From a checkpoint of a small transformer trained on Wikipedia: 12.4M parameters.
Each number is 128 + 32 x the weight over its row's rms, rounded and kept within 0 to 255. Layers, rows and columns count from 0. Numbers have three digits each. The size before them is the row's rms in percent of the matrix's.

# layer 7 attention key, 256x256, rms 0.178, rows 114-124, columns 128-255
087:142197153182140121075163099150069101167119159109094148090104118127153130143138167134127121156130154158086154126125098123083149078127095120117131097109141065162130110117138140137144180135174135193123161207193109152169103094102111136091123108161195172146118142194123163061120088136173127119200134127125158143070087101065081157088129122133125092166089126161137115059133126109187133154150
083:141103152083109082056163151152090147144033148128113124155117070114063146123176130161102084180097135173124142139135150176092230116135133093108177184127100087106080115137104131069149162125119112150139173098103080137110069146102109083125102119092112061128137113094128139140126122145100113151133133134142124073181135137100135088093112091159098158174103135081157099128112063095164106173171
090:123111141126128127105136143134109170096125143150112151093097092143149111152122155105125137050062127168130133091174080107187115086141135125126177172133123088056072100104150140130056095186147140138144166088085138150076151086098091132135093152139144159055123174146137139146126095135122146068092139167164150108118205113163158157080111180139142162071086137136164145113120094141100152135176
087:120172082168104124081162117109136102134142109119146117102161129142208102146125149148174154113186101087179120138154102063094151100065154135170144096175180109106103052105139110166130134167056119193120098109112127167137116133125130079129112123118172102116099102164141144163112110148167146100125084176127079138107181075123118176086116122118145166167120160172166181084177110153165091095078
087:118174165193143175167144122113153197128160076109147198166167107150144095147115127175136130136119133102118125129081145104129137127094094164151138146149101150102132139071149108146143119136085164158131037155135139155125186145156167166070140064110148081127186138108144142121122143100124178118117137147162101134183134145136148129147175146101092122107163163190149132135107129114176137102131
082:159117214150215091150139148119135132126154131100073192070123137112126166131134157127111132121096150136143150145077157124144113169138166091082167081201120171103113104123146163152158102126120147148066106161115095177137118133136089107129073102093136118171178178138166119075111127149119135157145128097110100142136081104116094083117111172186093160081099127125088159068187103164137091065110
087:102109072130149135144081151133152104103122116079102121143148063163128101127111065111130091151136101133172079204159142172141075120089119079131125115154182172153153169099077083114122130141144187158141090170150128147151059138123156108117171064124085051152156110094172071151122139174120183193160121116087130148143119171092152078118142093124168101175153105125130085109126171153105167134125
083:155155096094194099157155212173139163143168145164097091113132176144073100051113120096150137162162141133142129156098109112065146137087089082089131094106090153115110102106098168134160099139117110140120179122081173069082119131115132123133102155183107137129128148127101160145174143128102090177123187120099100125110119128119146177132118117114126115140198105124136115152070154106104113049146
086:119106137141097152129126122092146085093196110127074140131065101106113136124151133121117098126145089164152155153120171151173159112091179135159079091085109097135076163146146118109156135123201151114165139159076200163104141115126207127123139152089120118179169164088065129062136157141113151159176187128077198120101120174167096133153106139108112124135117185134109139155117123080134173148125
089:067167198168154103091101116155094114166070119068148157101210144127082181185148135092187144054114115133146114136070124099076131151082100168124117150151085115132054126157144100105129108098122157078148158141111093103103121113152150113167043116127140158146143165107167100162152163082099153116106095117143117163131099129120098115128133063130152144081102135197098174163098091163181223182196
088:105202098124133084131124138063087100110145105158101137173136147203096098096122094136117153140122110073144159071151185125166163178126125130086127112088123168103110097137130169105102143121094132129108191123130061167090121097103093159139141141117155109102102151090162141115173135129115071112093101138125157095131090147084158104149226182157117116104113123131119143153161122169160113163156
# layer 7 attention query, 256x256, rms 0.174, rows 115-125, columns 128-255
085:157172133097087108143113112112167103118116133119172145139096092092140142121107111157069157152131135028118153156157225118144121114093166043124161162151162124090111118133104120169151171081140120080158109207159085188113170084115120080177096128093101112131131057132085114142125162131137105108142150125182165162140092187083079119134070079112130144121101159164149172113150136167107114147127
089:117113106109088117167132181104135155142163144120168144131086143152134160184113110175119123088187121145108135130096131113161204168101129079104148134157095113149143169083147170142134075161100119098127176082104129124091182117121119090115142139156165162137148204047147165094123107096071110127140127139105167082141141135187094143152113167130079105140134116122115186080111103125115130115182
096:159074153136137052118147208147100125150114184143113120166116038119140169120133119124126079142133144137102139090097098147138158122134145136106118139134081134136119164115085087136144109103158155164145150059141122126119098160147146119088159200134169107127080190134143155094150126088161140180106113163096108099053155114131142106110147145162047154076139103077131157161090157108144112103070
083:123127107166064096161196145180127092082110104156156152108102146109150112191139142130121164169119162133121121159143136106158131100182084164121177133107100065149110142167094139196088131152171163090090137113138090094145128158088134185109106139164151133072135161179164119175142112115148085194108151116156085107170208144146125097181103153188130124122097105091201144122113140114111132140152
083:153139145118146103121096132111096133125150140095176190163151094129160126174173116166133151123113099106188158206126149042160116177138119152111142075180127144131108098161156182113152155173127129091081185051093090122123119186149088104160130086134210099103083153169124161034178113126102111120159132101136127086139144151128133090114145157105153109128187088113132097174143119105156121119171
085:177126139095151149179123113107169147142143139151155166123075109162164128106093188082086131151105125107172147131188126130128112135132117143134103113104108156174164130111098121108094127141161126167138152168166134148117144077163164133155114118170092181096104158118161178140129116156195092116126122160079077146185131184095184159143132142157157096070119116054140085125121096133131154045080
085:130140140167166116078124115111065142173126160134179108103152140135032130116160132116153045077163127127197149150110162160178152108082071151167158097183133099167104115162125133160129159100125190134131161148146074132126134060091133160140145067102136123089091111147118098116167085093140065100128188136131094131065101118169157133045124140115139143167196119116164106072166141079084112116148
100:116116113141195232133110068130109094104129109135143125128147156110142142114126138154080141110142099132117139198137143112107099128106071166148126153110095127090124152083159151104154134156102111123145113147126126136077158167100142140183088097109107129103169112150118122145158157138124155097140181101141135129166144060124109090104044053146114117204096163151153146074155098182089100159163
091:154116075116149136100095142107135109115154121122183178174172112142144095115200111142129163135146132127117196145143192088138081131103153121140130129144087109105153127128081131139168160143104137124141097183167101169141158146149124156138162105090111106115125097118160134156157181163094140087105158124167155129184124143101130135201102058092147097163107129136194134107146138087100107126139
096:082127145140107142076099146159045117098110117108149118129111105084121108109116113142223072114137100175149099131130133178150211139155121104123138093152098138131077116142132106176061161092058120174119117129155155085110149114121072134180104075155144158180104157072058188106133175118083153117145071123156162122121128119098095121130148140123075145162169138136093141112088167152117118107109
083:134168120129108061129171165130135093124114092158089143156104101140122111054066101150183166101113106194164120125120092152157197138116115129142160114157089135132091119142137079134176070113135102132123069077157109153116107173168089143097127152105081107151138095135110095111130159112141200112072115150073093139070114146157150161208098131081115125129105142036097152142099158067182126087140